From a checkpoint of a small transformer trained on Wikipedia.
Size: 21 layers, width 256, 4 heads of 64 (1 for keys and values), vocabulary 8192, 19.4M parameters.
Architecture: LayerNorm before each block, learned positions, biases, tied embeddings.
Training: a variant of Muon for these matrices, 779M tokens.
Each number is 128 + 24 x the weight over its row's rms, rounded and kept within 0 to 255. Layers, rows and columns count from 0. Numbers have three digits each. The size before them is the row's rms in percent of the matrix's.

# down: layer 18 MLP down (transposed), 1280x256, rms 0.115, rows 630-682, columns 0-127
# up: layer 18 MLP up, 1280x256, rms 0.231, rows 631-682, columns 0-127
down630 092:113128184124155115103094096158102095146168145121137130125165127147109131131126092112103107136144119103135111074177103132121165144130110120133117150136125085110128116104095119109109097141136159153101146089159188164129182112168109138102110088116149130114148145190118117149170122113131128113126159109115112151107135181127146136136140104107120137103141150132154155133159139098179120132083
up631 089:125090123088104137172106165083111105105160115114073090103106118134149163150170080099126151129102127139121121144160130122113114139153135161131119142117154131155192095136141143112120114136148112104130071134166109124129147149100103145107109160133066112149085145098136143135122130148155126115113159186149129102120097147121139140152139113073158158127130115139149147126143109148133118148092
down631 107:124122116104137137079114110148152074118138132116188151096121143095141129144136155118121095134152109187103122130115154123162151141113150088095116154131110079090100093095160097119096146123140161131112166140111119141161127111134122181136158094110156137085138126136078137124112135076157137158147159117113108142141126139124129088113143167173111147085092148156121075131117097108150162106136
up632 103:106124129119151119108130169100130130116178160127093157164134142157158133121096111111112172115159119115150170147174132157140135153139118161140133113145118123140140141174115095123138129087165103093061152128141134105122170163135132086120157117143121163160140137118105136174125098114082158089110154161118137134143127186131161098163096108110101158098158137124124137141123137127178095092122
down632 090:146129141108131108152160081120112096108110133097130165120128120122071125140108129147133150141126177131129118132122183118149170105087136147102134105150153145131118129157147131149131153110134092093111105133168086152150143167142134150121090110084115116095166162109117093112111148147143180098099180126115125132125124097148126152145100099151169122151091153074102153119174116170115129134125
up633 102:123128160154072140123127127107141143166135156139109090121110126145117121115133154152098130086125121138132108137126108158199117088166139150134126146101142123117126134094150130088116167102097139109136126119154152103128124127164107137107170126088121158137112125098126128138152169143087136135138109136149103154161111110133132120153149143105176130129125083098132111129136084097124080131123
down633 101:146086118158123118136115113099136132173141100109113105114136145177151118144076105097087135084132130093150088122140180124108132162099124107137097141101131149096170076157120171149158152099123141137136158152158126182092156174075163165137102146128122139126145172141139149136112119123112134101118165122102142122127097149091105164155147114152101130123125104138113129119131086098113153137153
up634 104:117161093107129160141113102103116174135100120131125147101088133143136162070156137126128131143134136133101107143130158139056111106133138114101137094151138096125166089179141131143136134107134119099137123121104106152107155106145137118115137166108119108138121148086134144113110097102100106116117127153128131167128160128102115153139125154120181112116134120099117097127102097089100130125153
down634 103:135157153096149123152125177105115141163135128090087073118150142129122137147123151133121117129138132157115155124082131148128105132116141120150094105099147152133109127155161146112147116143103181159104135120117112130119093151111166158150172112109115145078104122152117118095134117140139115098112152137091132151131154143090098085130116136149121163119147117132119140110112086126152130082101
up635 099:105143104108084133177116126125168159107131117125117102155182109125116173143109100133170134142144138157161159154101131130127109141110138134101137169125131137126166141142164137160160138092130114153109140139078106111111141091124151129109129147178134137133095168151117118100124141069124110103126084150086142132143154104157095140104133146132104146111149130115099084120113120134127128139136
down635 100:117093115116163131149121153124101122120116150126111155153116171121146137139094098119106150063122142108091173086107150076155143141117133124104139087130145109152103139127070117128156141161087132154151126122139153154139173137155114101137137125136131101115119114151183114168130113159129088123109150128099138123100116117154158102110149139124100092124148093179127124146115121138143107132144
up636 095:123146155093100148152100152105104125159105127096111156157136138141121108129161104141095096097086154164111129113117130134145134154111106149149187080136125094125122103129127134090117138094119164163152133135128130108118145104097152131144085113154114123133135139106083123130136070126145124125147093127145164105151105145140135145069102162131132157148175143139191129137127176112158152125108
down636 098:097126158115145138082140155125145100105124129109122082052127121115134135144091134133091171130175098136093175115163131136093130113147094128120125157082150119150170185154163145174104133105120110117108150087128138120096113184123103094127139121123140095128137103146142163101093172133156100127154113116119110134091152142115114123112156106125148123146111109093095121139134112117097113098127
up637 101:082141138124159114162129125099139102131126162097137097136154138185138083092159120119106161136115149125105117119129120134087108102137119138149132162114154093148134143143160152112092084112136157104147152171172134135141137126171127121157160168123115101101141144125167142117117077146109120126144115105134088127134148077115168109080117099170145127130093119123120158171138119108123114149143
down637 107:142156142120125174126120105071145119146096086099128151134134153160135179116144122127139133085176128107109119125159154121155114105132136104113143124175105134104126135131137094090142173133147142113121090118133150108125136122109141088137104143153123123172124129134127118086118124131144113154160115137154143130089120099129111137088103067124159125125140106134130111147106139113130087157097
up638 095:117133096121105171119147138119159140160141116107109131119100123106123116099162143098146078167145126125132133146125157118090128126121169139110162087126134134138123111158140089125150136124129146148172128153131151130144138120181117130155091121092146159152143171143115167115166087160131126121122137116118115134158133152144139149139141110131118128153137174147082112149131102171122092153148
down638 100:126136143134159136125104095137166157113110112185156129059132171089163179165069164121128153141159135085158088116135106139156156158123149116108100131122095096108149142141123109151088134084151139137132151128106149142157122121103127109126161141131148109078103112180154104158144125172095164118151128132108140107123113132126136191151147119197140119126075109106145142151168102117117139144127
up639 093:160078147127097138116111132114164126128153135092091147087080149099149120158116119115120179152165158126124156102124125115159107130134149110112154139123138086122102157191135114102150123139103074156105117118142131143105086122116084125160154138125119120137112147158080130170103172092125177088114140084154126151119149161078128119103133130127102148138107151125155101150141152138124145140163
down639 099:135160125148138096129134128128125132192095118128110115130133141131116129103103112146091149083153103131165140097116131139084132108132125134115097144099144110146157108121167117131102113143129136089090150123119110138146100084141125080124124098090170109162114155110134143115118099171124126133169156137144116114109124090174141167126129135162155129163107136152079145102117160145152147132143
up640 105:080124133101104133122106158129146130124124145125101098171164124183170121174140130140135127107154126172114135098125111173122127078142140142091153115139170103128124060100140124136133141073127135152146136128105123096120121112149113116145129125145129125151089114126138143160119150080101110142157130174144150096104177140151115149116109123158114152123152139110093127093132132119113114110106
down640 104:103123106135123132133137087156135146126131120118128073085121182133131094125137116130148121147128185123130162148144137100094170121129184127115115109102107144152137143108114099081134143147116113129109085133146159176147097135114089162118140131163097147114144069145117145132126155117120137150141097058163122147116139171138125126134122150164122119092105128125116123117131107154120155085143
up641 099:099082131126106132120145177139156137129148151097154126132128141136142113079112160155110135162101112120092142135135104175155122107093135148134154114170145156114149106128133067147140104125139117172142128131115141178154098121089122127136134143100127136149136121151170184142157140161140109117167148147087140135098081109134083160090124126130125127107143134110075108111132123120169136094134
down641 093:129141086170142122132098125136141150128149110124098126143136106089122127140134140103134141077153098132127157124119129123123159100102172098176115137093144127145141127151112113081143123083170156095105155149102130125143110138129136101095115132149121127181136143141101103098119072083132112114178081115131094102118148162110169130134157116134138139141098115105184165134108125155125180174117
up642 104:142145115101095122124133146152154157143153170101098124121145148096157125122118073143104140135124124085169138140123086134094083107121139136129142107137128154150103130054120109065142176124130114089137100093155101139144091077155118127147092137103138147123124152096129124093150081134097155087148123129117144100125138170100156117107111155110163127115125093110136109131144147125137126127134
down642 108:096152099071135122133168111147112155137097140069135089090118135136132067169116124098148126115147133131143132128098138140159189162119126112137122120163137074113157166102123151159168137133157099082139150097143117150130125126130129147161109147142178139116157119119124100124151156146162100128136116157068136119099121123129126134139142143109098104081117134124100155148109124083104144116166
up643 098:160127163141143148138117133103142159162120114142114126114087138088140113078139089117110164146077132109165129123130167131122116116135100169146154064157142151100121120124123131153098105126122134168124139149110170106114152162129147119089114147124131121109151100119105133149077106085129109114139090141148120111147109115169139145102125139111119095126091116142128134090089115159101146144158
down643 100:113105166126116120155137172122146123120080111122135113108110120124136163091107167089118106152125093115102099123104105078161151138126133082096122108115131130107140106117106116146108104149132142172127108163121122179146092143111145135125107128105149165110136138118095115167125136137110146121114099164159154119134102110175104118092135182114116126125137162111123097098107141124171168088132
up644 105:082115124144106147138095152156119124147133138135095112124125146120117125133125130143127138147084152109109147159097138100128085155114119088096186135136106098135113156131161150134107126185161112123124139107104087128106177140083124182124168126091106115110105132128128183162170157156136142113145150144162165119128139126095128081171103184122107128142138085111094148168125100137160107135107
down644 099:154144106163083089155131085092125123115098128106141128134123090135115122129116113166156124145127117133117144133122102184166115131123139131123148110088127138165137157135098122153108113102131134133098154081079101112095100113102146109152128125127182137138155175110137093142136144133160145162154151122124117127158162129128127099159149150111135128082167129151125105105097120154102103123102
up645 105:130068100129080180099133121095098118114128177131151132105091094138145126179140132097104130094150155096114127147146134137146103125086114119120127144127168164118132127139142144116138152080139142107128163114177123137131142147148119104118063136107148100111132150075116107142159108192154133104147180123186087110132108123147122095176127140131146089099129133172124083150121107136126145157160
down645 104:157154127124137103157107139185144134163115136110100115104098174129129129156120141148137136136121087139109117116067096142085112125167154099145103147145085181100153136082085090109159169096133140155121090130120147127096109135137119107089117129105124127132133122135154150097109140114113146134136134091151146123095136104110155129131103106114155108149148117143128193096130129083138096127084
up646 100:145109145144153122106155140152112175067084177191097144163091130117121097095087152097120120159184109104116111120119171127113110130122134122170108096085131096138117128132133108125142092107158125118115126107109137160120167108123093124118121129141120095127159116134117116089136154101088166143161104130106105124102169104155147153156141122145099125151112118128135111148113102133144119140140
down646 098:145142113131146073097154095199165122134116168136108103089136141147091094074143122132142102105118144137135172111116183181114067134160134142110124081138108104091145142114164134150134158149163115146156077152149117128164120138127140155101120109160158122127079094092128094085159133117123104157128130093117198142130085155113129136106131149107143159120104121128096167135151133090127105126163
up647 095:155102165127145152122175113116134119109154113144125152181141137105122146129127105098129115131152140136131124121089127118104137129089112137134131099124087106126098113132139128093111138139150117139106136096134097154184107097110138123131161134134117118098137110151152096139167141125125154148106122134180138136119104109120167107134119099124101152146115165111132188119162110122166172127082
down647 098:133125122117117137097159136106170132104079148112141126099141128157131101106129109140123102165148126147082117110091116112179124099088133081082134139092136156114128096131137112154153150159166096153170124147098116118082102125116109150122125146146143126162137165156105118135124153125089114125034118140138132115130171130111100102118124118142103131154117127136109115097103105113139141140139
up648 110:145116153163141139171112155099140103140163141111150132112106200141169147116145118142151120123095186139131145143145144105123156118161122107085148087135134168128135136105142100123114122154117116124133172167110097097168098101143138075117156155141108122132126120136133117138103131122132158127126122139130107148091069129183134116133087151124103117118104153099125126110102130139142120124177
down648 104:143095148103117088153153088115126142077153111118122146133136125143156124125130149080127131171132148132132122144130093188167139158167119129117131127137113107171111109140118195128128103105120133100132090136153086094094160150098103125128106128101135139101108128114148122122111193091141132144130114088127111129164149125142124178145119098141207140134075101142160177132143193159147110134146
up649 100:133146137107143126112115148086149132109141119145149135130113111134122151118181135107095103155086136162152102085104113089141063100111135171079119156109115111144177150155111132194112130128155147134149090151126131114125120095091101072100123153167121125160141116095139139078123122138109124128119109122143156188092179089154116111151125136157144176160116118170141080117130165106097118135153
down649 100:119134148147089154110103104141095140128153170114117079147150104118098139128096120128145111126154141137148096144150142127126157157129123093130090123115120144136122149095124111163149138116154090146170161113164168148138155152140152142122139095095158144143139158162100140142109127117107168128101135151139147120127118136149128100096077108168080137084153096158096139138164112137125164113111
up650 098:140118097154118137150144154162119144128080126112110118155158080130145151117132172182119162147132118136174079109131116166155118133104136120149125098130113132087136114126163136129127121145153127080184127130137125103172141128161102154172119138132138097106144150142110153148144099146132129136127096158113108079140133143137164079109085153171135118168118141147087114132116107152120183105132
down650 105:111204153112147140111099095138131142105137137130113142169132151175123131117086136150092069147096095133108131155138155134170146105132100116179180124128150133144086114104127187094104091160193099161105152135128125148158116099137139163130087163110128141134143133139105082152075149120138126144069133100150106118123098107130138141087139104116119145149120112124124124138115156153154121150133
up651 110:169129190109152139138132049117077151120100150134171154140150155131119127126088172153162083155056158187133135094117154103136130128128164116123140129142137151127148094082138102144115117144154134103140161139096099112124197127107115129143087161150107122122184128118110147120108114097113169145135129153109149120142099110119105141159090163096077135116125107133158140148139111136092099153140
down651 101:109134091117110149127143130135117095113091114100094106128107133122104104134110155153148149106127109150183095158106098135122134118128137134149083128125111109101113142148128125078107156093097138136122117130145104154125098132085091129105185093146134147124121140146131148078151142199115125135107101113158112102146171090102152162116162146155123127130125147155142122076134148142135148145105
up652 103:117146144121098129114115096129147116126137110137153133154126138107169113141171130148178143120091159146098141139131126149150121112112142163099125123125135186129132129138128115134081139116099161106153125138087134106154107084122136140145168159121076148105112121138175107118084131100149115131133137087130098137198173119106135100090142162112133105081127151096166159122121130097167155166165
down652 114:155162150137137133120166144154135154102151111098181174118121152154145141156091130105109111138148093153103131100108106042143129128147105122143122114098147126144122168141117194166126140115138110147139129135105118116184136087124146145129118075150127124146170136136083118162128141138118149138072119112091135211134140153120108109149116117130111155126141150148102129122118141174115125132124
up653 102:140095132162115165134120172098148135130059152120165156126135108119100097133098103140123122104120108123128101147160101172166130133146130125093088163077182150129131115143107112104190126139117129186107110129156122133132080139144123162125154165109147111116109147085135100127136127134119147137177071142165131107111154135153166109110112119155132125159091121159141099136145095162110150140091
down653 104:139125140113091135144142130144046106107147116120159136124106081124129141167106106121143159177120136132108121127115092160110135104130167135109169120110087178147140125142156129100105132079174144121135147165130139139073159122112113135149090169129130134121130150145132154126105120143075102144131135114165154135106151106137079119084147111162128145110165176140092128119129116145143092131131
up654 106:117108084124128150079096181123104106113095122120087119094124159120134114121118104157152147153136147138093063123127141104127108136156122130109175091110117122130118146127191127159149133082116097137129108102149123139118110122160156157131122122136159115118121147112173175127087148108096137116122089146141129153117114140123159141143119138132140094174147147128139135103113181124151124102116
down654 095:168102109103121090151135106102151135128151147122107143162119097166111164125119137135107156086106140117137137127160150094107152132091159135078128125164138072120089102120102079129142177123079109124132105121160169144124125132138151138106155118121083149117163110137145094123128147114193077158105146109111136122127149113128136165162141174095086131103141128138171132117143116170143115126131
up655 104:124135170141131130133130160066147121110148124155157150117107110106118133144164138177138143129125157140135130156071168164120077102140214147160157112112088142148173116121167188154106131151125101145158094128096077117129159113172124122167172060145100124118164103134183134136105171126127126131131169123076131131144101138125122122118103107140135140107130118113164091139111133163108139116142
down655 103:137137138132092124117153109108095170121116127149142110119109092162177147108125088167131143128124124168099122133111145147145082097150138048079136157111158142142114117142127141128116128133091104113134132139113139088097109115130133163125097142089100159161157126126110135165123153087124103124154145163119114127092141162124133093147124106165132143083078116114155177148107138129109149151146
up656 099:165154130142114169107117144154084147111093088137031085115106135133138135135140098131137092139145117125107121120113157089122100080126124146097115102161101154118068144148163171153131142135119125151110150115124179096087134129111130092118170159138148129116155156150170117106116100099116104154122140149100139172084154128133157114109140128107176128132144157138140139144148163145119124111162
down656 100:096129126081112128127169134109119147165114181129160132161130104098159131128146190117140150114082144170123183088166132110118134128119144124167135110120132115099111113136173093139127123138156117115121140138121120151131114103156141133144096119147166143129095078112118168169119102150114160098147096137150134105095132147109151130164139142154091131167192086116123149126137095136144119149165
up657 090:143125099155099132167151116159150141128101137107098099156142149100140137123156106156110131158129132091157112140161110143172135092103161161120125145135080123142121113122119138102152137140141164117132107122133115096156121128127125141127124099153104097133176135151095155138133099143117133147146147096124119106164159124141179138146157155139098116136092145145184140125128093105131153143138
down657 105:147119147092130135138127148134094130151112136114136150172121142153184105140104127118098152104116158086090119141128129132118165136089135108118133105164151150192109107090106140158145106096096114137105130159093145139117098118151141124147159105119159152132158123087150101104137137108129194154102115140134112088116136121072148126104125113085145126084110121121119135107125151130072099144137
up658 105:174087108134135145086163136119119126159164120089123127124162115147136069136146133175105123078135113124138161100140136126097137107143121127088128173121120173156120105133120135106115088168141092142163099121120136137111121131141174124112101101138080132132107110136144110132130159130168099160136107099094158132135163168151112100126152106151097149147122111155112132122115156104130210149092
down658 107:112097138089105126116127141125166173138108097174152065158129132125158127097121151125139153147150092147125104135144157142157140138107113135105130143135130147105110084141142113089130138124131151095109150166125140096091115101137145111114129117156084111101106162127102090124168114134137127133112101120187140109111122154169130141121121107106130149133153138122115079135142121175104120133124
up659 093:113108150126125134107168140154135094187144117098132113151131128133119152067125136099106141137179130108100110130139167151121122111078126140131111118127099147128164114108134103133134127115149105132090135144140130081124126149159125083142128112133127102134153125089128169159117128118113129144105091151089144132083126136132158174140098148114129093104112143091147108130121096153153162163187
down659 096:144169111155124105066143130136113194136097112084140143164143127129128086133106107172135120110143146114149123135128068180126115196116142118132145168163117094122097106140148083124128132155131125159142079151109168161117125126132126145131142148126121129147138175108140146076165118116113139144125111111142148136128125139144113170166164131140145093116107094114149066128158102082084100097121
up660 093:085159098125116110135162142175124139178151102141082154143089182132095165119144120117138108149121118135135154137174098154129112136125150110139112138126118147161089100104127096159127067136095151127114142097110135165141116120120129137143132109085133113124125110087165161112135098177145096118124150099156138125098130100132099111147131141133139117156124126109104149117123146118126136112105
down660 104:148113146160118160124109105071099132149095125125142133087185132100158132138121108123113135135125153123114135120122149087108128128154101144111106120136132085138166110154079185151128119132149121115172043166148134111137122122139108127106133117129156106063147096125151129115118117144159134091103073127101100105159078102154113123111163162163105138122142052137178139132113133117137136146117
up661 100:129119058123085156118150119071135103120114103105111100135119124148095114102158122147102132162107144132140137119106151115104125136121110103168151174120151164133144147190093109149113134120117165108162091132068130160103124117087118158102093098170176127150152132157094102119129168116112144147115133161191178144109130126144121125150121118127131115138080180129079152093170124141104119154133
down661 103:136112135124193128144158118159139206109169119114136160075093167140149175099152145122136141151177084151134109073160143108139119128121151154128119105079101105155187109108113113117140147148154129103114122106125127100136109136145122133134115168092095161126167110126118123128140113119130181109129125128155096130133140145138100115176111125081102134121128141139138111148116144118113147090156
up662 100:131122122110136152137111131124139138130161175143150153154128133095127132093103130121138141152156178123134173078116159106128088126123099118083117126115164101151118153089113135072124129137156087140108123124130084135123130100132114094149142121101135125119122125125093135160075158098125144138124119079143099108087077125129161156118165165087091159170139149141160103119087133122141149120162
down662 104:131146136158124130133150135164115124143118108082099098118132139127135170118098146126149151116070155144138135145137129138142148100129146148141128129160118129103111106141133156133070105098120134113100133119106119150159111158122115091105131119119113100128141107114169160160109124126088081151073109187116148133138118129114113145133090122129136127043156118152127121130118159095101108153121
up663 097:124155144175136121143146204115177135157111143129110172151088151129113130092140141126142110123127143121139146080127125152146104099156122115143058143171135113156169133102159096124131129091127172150118178138120127145112138153079082094166160131161088128156156117118125122138111115139140145125060104135140122123154132104115102125131150132123094170101148150097102115148111144149103139098133
down663 093:173094117110129114138122132133089168138121099139124145130126163132097091167158137091119139127147086150125091128115121105136127137130138105115165136121116117121117172135122151119131096104162117138113144121114083129133122158116137144167153168102150116145151173130134148153130141107124118126000158120107166088146127125115145125148131090099135116143164106131132093121146158135085080161168
up664 100:125119156131163131132163166118104119130167139074131094122132162114088133109128129116121084092129141151134128163110187068104139079109103157146142132167171125137098114104138138173150133147130140135112138118108109109178135092116102141139128145089132074156170152117113139153129149102161129108135127159111131145124097158133098142139122127079126131110149095153130129162124133106174110143094
down664 098:112154080133101155097104105199103117065114120155165187111131117136142103136135103126131134153134157141099177116106111155136111158170120119119150123115115165102157131081088142132150158113135184140130090086120126138138117145135164075116120086131145146129144153083140167106126097106152130126142099100167106129145149140136118134149094132115138133132121144149147124121107123099136086123137
up665 099:158151136120148125116125178132098097124130127170138111144138148136132154113168108125111095142137154177112125100105141162117121051119114110151146140156160108143133114151126183127122143128116176105077187171129123137093127110084140138122113141075130148130137102141106141155136149137132110097162154138142127129121118146129128125137116144096136137114155134146090141177088122179124150124106
down665 082:110118117097132136133125110134176142152143123189105139113106081132117085139144105112152101143110117116120155121124106094137179126123119105089116113131129115105147127122139149119123133120139148144108143138132097114131106140153105158148131125127134131106124122123175135111141130133144112147187159137143087144144175137117177133143113125185120156172126161135152121090150139113156118174151
up666 097:122143129085111146072136135087096112124168156121129129163090108132157103120122068119096145159142115107108124171102087130132136172133162119134141161133175166147079143093093150163106130174147099135154113113190120141135112142138141116091151155116131102127091119129138138150141121105099090112128147115133102141152140133095098165114118136106112128104097130138203123120137100104149150137113
down666 090:123113136138124133074083168136114132127083107123144130178125128120105139145114140150138147133126080160194106088142117119158149139142129096095128106097070159108104176183139163115140070110092086106149148123137108142112132144127152141110134123118134135127108122155133067143118148134105139153125159127133145142115079118114133090172099099181111104159161108142105114099122102077148117104127
up667 096:129132146149131122121082136111117146169114125164150116100150133126122109119074096132127124132098154116126106127126108113116100100105128073102116157136095142115181147117124149155108112095122173118106111105116149140113122121133143162170102152111107097157141172154103163142139135116098131128160132095123101173171164159107116138159099147154133126149091140131157151094137116114138130132157
down667 093:094125117139115122132101144128147089109172135101165109119120101126146133113121176090138136133167113140130098150134157154145151140120091167133072144104131116118067088104184119152164170168129118163135162132131117117150130120161137122112156171175114135133120144131109133124118116105148133127086126159133142085133099094151167147110118110118102136099156123110157064140114133137102079099111
up668 100:155131143136143091151137157144127126121124121058103118125129137119129114112059173104169137135149166116144143179109132119157101142145157129120109095123106149139120105138084122148103135064154140110114132139076147118131128142135110137092135132120054113127164109128095135125094114126133159132081141089166121153113129055114181104166143135128133138116189190106132088150106122141150114133145
down668 095:167116107124106150101148130141187119143157128124149113097119099135121093123146121099101158098144119186156169126173145108120127112106114117111101111151133112125080149111111090094150126138138163114146139130188084144145111120127140120146130143128126113128125152125131110114156128126123140147020151114109132098114132158126095174128112120175123127155159111131122127148125129119144154109153
up669 104:104117164111124110113147115094109158094098124136122156133160147133110122147140121160127128152149081085084176154117134144124138126138099100157134122186127123114103154104106160136154125093107122130136066128147158108181128123114120157130127152141111124136118130086131133115156120143129152130137136120147109099119114113112123127104134130150092156138128136118112105107124137122158091110110
down669 104:141127118105132127145153097112162131133116130158132113096153113152129154128116134143113095124147158151146114120083150126104099062156109122085125135112143096115117112109107081115130121107110082127118122108114111141123117130138130179139138101111130053189135155163135108127124122105107094153113105134158126153177162117148186112121139137154135133165150084122116156091117145085125161161146
up670 104:121146125143137084128117137160129170125123104115108109170119114115140126119163116107118120083115135130117112146127139152111157108120143085142117156106182122182164117189122157095115146106123141127130094096080144110144138108142144128117130127148129123168094170108153139107101143112142120126132172165103138111145141118107211147130115107113095137142142116098117140133127125073120120139148
down670 106:155109143093152135148145098133138125144145135101111100104112145140119154125128114136122140165145133109148136126169108108134120160125115104134130152102175106147189115139095087133107127131113138127111113071105122078098123101119082114111145156190168119146101142130152143105094114144087179186145113122123125163170113162167141173119107165153163139128150116138093115109159117127120101140106
up671 089:120128111105128120106167129109168108113142156110149121116155124079107141113101156108088125117106127141098117139152132133085130128127097129178133162094138124132130088107132171124135136104133112111103152115091096092164115152187115132151131145116088141118121121122165128173161140095136110129104141157163119154126121144154109106170107167142126098140143140161131156161169137191114116087149
down671 089:129105121137103129127147166166130130075149089122108143156124114131128160073065129157152149130105101157117147082122096117122117142146139132081102093123166113109099143109133163050159181111139121142135127138158102147076135159125149139109130138145126119110108136140113146123142132111154167128112077082136137100145166119141096148131135089114142141155180135149137116120124076106119131146114
up672 099:109114122109114105135095139110133181147140115140147143147114099135117155101127129093110124096113143146128126126156145110129130129140118137167124163114150065104123105118131125080147117120103136159168117161115108137171072122140160141111114147084109125144122129133124088134129134161124128128119124122125144132155134110147183113127172076109074105138145135112105101151076174116085172151191
down672 102:099101126136081107151147107117098096130172117089120162122152138103125122152144153145134157100173133118139133099110105158146136156150132139080146134138136145133133116143089114114138132153171113140143163099115143100146089122168112117130113131173086139091113111125131157141130122170129126090131115143131113119113127158149119141121119143104130130086131090094158128145102159141122087120104
up673 098:112110172130167140151124136085125114104127136080099119135123127108108100145147127139130146152134143155133138169187147106118120122173164135121136104129140087149116102108120110066131114159119142137156114170142127130145094141106161090130066128186082103131113129130106143128097120112103151098116129140101103134105171118114095119137158154125074125158125135154128169169142122103108138160119
down673 097:136130111154159116073146115147153131110099148161136172118132151156129111148084115176120141156105122166142152144135118102119144134124138100106156079138114160121146149125129139146135112084106099160125119114098160153167193103133163127119099119126168083102133137138127117140135101135143110123165151155122112127128098146111130113116092129123132086146092117165089132169091117144141109101159
up674 101:124152085110114115138109110138123114143147138143124130145131134152126107104144081103110121127130095084127129102094130117147137119094112111155103103144127099136114145132123124158126112157099091104185160107087138152118148148130120169108131180178136135191128161122119144123140140148108164127093095101147195129145104094167111146097114124111093082179131124123107149130091118077114136154116
down674 102:134122161173091154142162079140125145126115089118102113114176121105109117117138160117149154102168166144112118178121134121141121150168162120126094140155140119112158110146120136135127146083069114172150122105093140135149142130163134085149132129127165098140155137137118134116154134145115077151173141066079126100162138130120133093157127130137144162103143144115157113114178122124127185103126
up675 103:070105147143098135157135124112166129161134139119123130116108169167108102136158119145141153126134126145127102101103089124132133131180144132164138124140126123120127098115139113132133153133083116106118140164131123093126155098101150121110084150137087053120101140100154089155112155187099123155130136157142107168136107129122158127070097098124117134083153162136147114137135137150128139132138
down675 109:177179106113138142175173120127132109173151101094154079147147151149152131153145153167119124082104104154142138137121065108118079117132128142157153105152154130130155136144128124130139094119150154149092081159109150168156137147122128086118102137169142090145114130133133093148165092110169096084135089140135147101147111127125084146134131137140137121122109112157070153134127124111096106140119
up676 101:105078130126132127137119125088165083109132114155140127119171145110132148121153135115141131126137109091133090124167115134106158100131093161102107169136127156164080138174140092090161101169150088147135127102110151121097118157076138063110137187127177123112128106131137090106143139093112143159154106091115119120143092122140133122123137139139134121140131125134121129141141112141090197166137
down676 103:127177148104177119096115109115097150132142140148130139128135149173150135113145103131111160090125150112145119138104140126149148175175152086139120138085095096148129107106116144142114109137134072100131134130090155170147150097139089094128101119116172095116124105102149148172111124128149163166145118111144090130123176133150153141142086124129113169145150102120132109178112128131139188105161
up677 093:094100122088173162092161127101123085127167119131132158119098148055128151138120112170129120129074139114133128145199087141148092138087199156124143152115147119134096149124149147130162109137105152095118114147134169129185108105096139146114119156133116101129097127133119146114130170096130132095092140150135087128126133093071127110127123120154127119096133091123100098144125129134129165118128
down677 091:169104119125106162154104097159134163149092075133129100091137072179117109121093105110122133127158111129134104096128110117164109130133144087124117111141150171139125157149120139106119152098152168146113116144134125154097146115090105093128113135121150070104161162107127120119131110141088104121148093097156135180115149123154144132151133154118117166143101123108129162166180133127132116119132
up678 105:105157129153150193088155105116136118118101101097114087080133113174094151156110100155081139168097137124196131102115114163082123099123111110159114109166074187110141151132132127130101127129128097142137118140181145111148123118138126129099156120141104109137158169146115133184136121113150141180156134090143088160112167122123132133127131125163123102132129110135132127148150107126111108126169
down678 115:153146146138094113172133101160100113166150102150116133130126164099155149151172084150141098098092146088132143123117121081127135137123120144080143146143154077090087164149166096097145092149127148132147103091100134153139131150160119128126135132161119088155129164157135128092112106107140083172141135114128137065105141124081169104124099112129117089155130103128079147140077141134153117108127
up679 105:132151104076131142180173092114102129136166146080144150131118106100118123114163102131168117185080122146119114141147126116119162137118148081163148140093101150116108140165143103116117123120121167112127129125140133092132147151104124171140137107147143131134159149084099119123147082165103130125139100186180137126161129140156165111095144134157104117158142111119100119153129116107073094148104
down679 104:117112130094137103168118121162176184113140151196116110116112100151128125137143139152137128152084136119096158101131104141159138175106109155090094123145136101126115100155171095107142176122145085103149101141158134131188108114130127084145122120142095113126118126071092134127137142127144120137091136117137109125106111136092179133113131200133139140095161100108110167086107123155141107087153
up680 105:181084151171120153133172135130119093127114139154137131168111131104077140123100122154085113137114116156119164139117127119137135141117088166110099118111126155135129127121160094124094121121106113133152144156143122146170120156092133103109147161137117119062148090105137113104120145178131131105130139132156093127148116129111163082166095150177131146180117129128132105112133150147169107145085
down680 108:139122198159196150125070103141092146118161137140109135113103141132137089125094138155130125074149106121141133089129133123141104114128108142162139129118097123129112102149149144110111101122076116100092105135121127084113144111120121121102116120090129113117126122128188126161151095079163128128115127119107145122090137116159129119090123162140124122116140113165130158158111145144093148134095
up681 092:146144113137121143137145136167094163114113123126164136127117154131112150139124099112113137119164099115116116128150153154108162111128126119130145121151099123103099143145153175120113102101142137100132153130121126109130117105127124112140128112117101106046130112108134100144125120169101169089067134120128171150106116121189134113136119108155171086157101119070147150157129141169162135151118
down681 093:112122139148139145123179142102111107120160114104112129176139088111125126110140146139182131104112143111089167143113087170119079113152144138117139105140140124192147163151084116151144145154097139137171145154115115131142151132112130092120156119116144169146106153120153115093111149113116118106085117134096080110115123090110146104106125129153083130070163135137100110131127158139126131079131
up682 098:152142115142153107102169121141119093108162124144128161142166135134169097129121121129130101081126114091142112117138121127112138073132140147122131116087124119185170109113111100082150149090114124128151155160093141095117098136137119117138115131156122154114100132077094104096103129165183124110103098094098101117148102108125133118091071145161134133102114091157081151127165136113108110160135
down682 096:159130107144113099174089141167160155143126140072100116173134102132113148108137128159143100159130095092138127136113146158149102125106122112117161136130142146111087133156149172106094146146171108131131120109171129159117122135114155113128155113180123134140119103141112141128104082103149159127135131216112134136108113120123140145148105101100127182110110115088151135108151094101148152127184